From a checkpoint of a small transformer trained on Wikipedia: width 96, RMSNorm before each block.
Each number is 500 + 50 x the weight over its row's rms, rounded and kept within 0 to 999. Layers, rows and columns count from 0. Numbers have three digits each. The size before them is the row's rms in percent of the matrix's.

# gate: layer 3 MLP gate, 256x96, rms 0.0821, rows 128-145, columns 0-47
# up: layer 3 MLP up, 256x96, rms 0.0808, rows 128-144, columns 0-47
# down: layer 3 MLP down (transposed), 256x96, rms 0.0737, rows 128-144, columns 0-47
gate128 078:437523535481510512500517499581493571479505392574472488494419502502601396526512453449515550446536508485491419547405456510551523413577519521486564
up128 079:412538471510559484417538545535473501517502410556496505479462580492524401582510453472456541428520540588489443567511467409534514540528489543455525
down128 072:472478535525478480569537528473494439453482439508525537547553494550517436564525570549561496530465481533496503574439569491495581421495546389573460
gate129 097:413511442578592528448414546432535518468448603515520522466479509429521532461512554535541453514477515601507430473550531578482472506596513552475503
up129 125:634523528484496558532477465557516485553474419497516523393526500550498410468595515515451477425576526482438460466529422571572511480450421445536526
down129 117:318448424517491496456530550421516489474521632495476456569474459451497530494429472472513512578472499563515571500499570508437468571580570576462522
gate130 054:551520477500516396543512499584512497503466474527484539519476566430510575489587520428576504502485464483462509374412444436559482494376409527529380
up130 061:388465573508486522429598525581478484523407436536500558570549538546520507464410492526535525499477447476509518496561558510413506570445471489566564
down130 052:600574374536531546585442512465465563529500561467545425435502544455479550492521445445485436514453585570449506508454486434520552460541548521485427
gate131 096:551495529459442531472454469481567464466482449499442483464488446555534483589519528531513529486530524397541502508484441587558463531500530537492541
up131 125:545499562436477537501416476465513525528466454511460489518448469489530474607522451542456520492520463409489538532403505499494533399443438447466529
down131 118:505447477440517451439471509479495485536485544413548434510436487506516542547529458490423535564460526467504513540542540468514541353370469361465499
gate132 084:486530468566587527522513514456460427424576418504521382441437569491416469525428482517470494535499527461523481520453526576495559432489564555488539
up132 080:509493493527506393433456426549505473549467488449554476561517425474428461524520503445472493391585469472451539580445498467596531523504531495511497
down132 081:504563470488547588556566492428442395512490488569543399455509503435444546484454498554510542528461521481528461439456453519483517382424515466508384
gate133 129:414501571482477552433567486434456510508533556555506592525485407391514663498458478461524491511506481477529476554570487495527524499490480420452463
up133 101:457434484552559493454531533477444532514551542548517533535487486514485593434488451434435521558539500495505486525483496560457480544462419576536484
down133 118:555503466509562438599442482558513498524465513491500364472534537554500410498505524564428506505479509534468540480472469485457439470553479630612524
gate134 105:537549588484487450445523504499501521492517477504493530476483487467525481582379395440483543502493503474476521476477522599467505499484363497535517
up134 104:478533546462494407405542583470527488496484465538524477488434446520552496575425437480459590566473423563447495499539568573459566534518478410470491
down134 106:557469426506460494572488535516510494527486396565463507476490492583473523420575537518522599573527431548500462565531533402524608520505543456478472
gate135 059:475449453471474478517426404458456464562488490591552484485526433513431484556460504673489541500536480538497553518483539527523446545492528518526503
up135 067:451413403413597522486484540488506477510466521640505524546509552508579411571494524473444513518538497516463543482529579550507444456548572475520571
down135 062:462432435446574537484448544526493490472492529591527489468537533520602503496437471486425497540546487407539474507486502507478510474449522467593542
gate136 131:552524542375390555496449450488485505528444418509552542432535505413540589476536460561518536574589542481467472479496507466559549454446491439520484
up136 110:554508472476539383539470474476466554528416583487491580470441577490518523462588507480564482527513600455543486409404421445586573523487462452480521
down136 118:433496500619660446542573548507498472512545587441454445493537446493461451554537481390522518511453544522523517495450572474487492503548471483483568
gate137 108:542506584506449495548503421564448517522410538466422468457493526572552443571440480497355438492411419505441568465542436497478560525513562526572496
up137 122:415418491449516537476533519491522469491503475568542512518494456450483563443491508490542558553541486522577488520437595522499483448517467513525546
down137 111:474413515525511484389554484428510403507605467522553512492494506528542590533547490452511589481493529472468500618541425532555519520472503535382463
gate138 049:453505435460505458525505539437567442467494407568478522513555463444402441506447391545471457454468546467493447503540485531443503491498409557417539
up138 053:416485503476516405585496531538532541483596489601541468466543537519518450518533518474422557508430448419512470496566553510590533513550473500553442
down138 048:493554512544541449566482473573483534455589526522529476420469542510482545503566598463505475572468383435515466532551527413623569543536522449572470
gate139 126:488570411534506543463541484403632553462495506547500464497525556620410460505454453541493528555517420493444514513433578433493490435510420497461490
up139 092:470521412504496557539512495455568486452463482542512465534560550597441512522500462507527446561574454483505499470431588456492559420522502450433467
down139 115:493424524481558427568453474574401487485470460509527548488448446467596510544519581517552483485508544478580490439538439571435572562506572496492517
gate140 106:455566472481481537513516436472460484454416498476462504484506503450466467465478482424445378462532551498598524440530457476526464533552468417481570
up140 096:483438570509503427464492542551474510541525525481585422567453515531501544493523531546474602546462473444395530492488549476497523440473502446552370
down140 099:473534500501567513532455466470475478502405506426496554419511504454411504479450473448388455555491535585555504453499464481495423548518448421506578
gate141 111:463457551483580522506508413420440507490410487472568450527514553402599477486499479491502485492535482470437530551536539592430564487516478463539567
up141 100:505526537563479527434527487510494489505502474494497455580497564540529463573529515533563384432500559482506505433455497535477465503465554482496544
down141 098:521570535438499411529494440483407527507424584534535471541487535466572427480459460512567339517552477508463534465528534556524590535524479490526499
gate142 091:513384439441505457487529615530515442456475498517543449595503515521522583480518452506519509562526593564424546435589435509494550608469564571530560
up142 101:493477478480550430530573538507392494433514461543575491592479539487510558443571501474496527491515537577392447443541512503564578543472519636573501
down142 091:465588500602513456605540447534433465526535463526619558448482501425438479470525548581502453461472380495471459483449641494554513485500463539544463
gate143 095:497417542497545554473498536453493555582414563453500452571444496480433552555505484472546495553504559451544502494461427524551490422558593505530524
up143 103:497558435592445487471513494610452517538584457566485498499638508513625507461456508563454410368517503519421475537525480577413511519522492516538494
down143 108:512447550473566521492497518464451492527432530432514501547390518480406482534471502447521554577410539457583571478480507481595570437530515510493450
gate144 111:494560440517436446556493535445504529446532443482473516558541562466566621491472555564580477405451415481478542542500561503518531504472467503449566
up144 097:505511497475435461529426499481568444458470484443455545489548481464552589458484467523563556483497452495371510477517530594497532449493337497545575
down144 108:561526504539575581478512533545467502538486564526542507431510464502497415484479489411417465530537535549549382483418494537419488477505610511545478
gate145 111:554478415600536415488502496536540484530509546530579432502491523593449380473576485425519532467513504484546485539478443446569538454494528579566458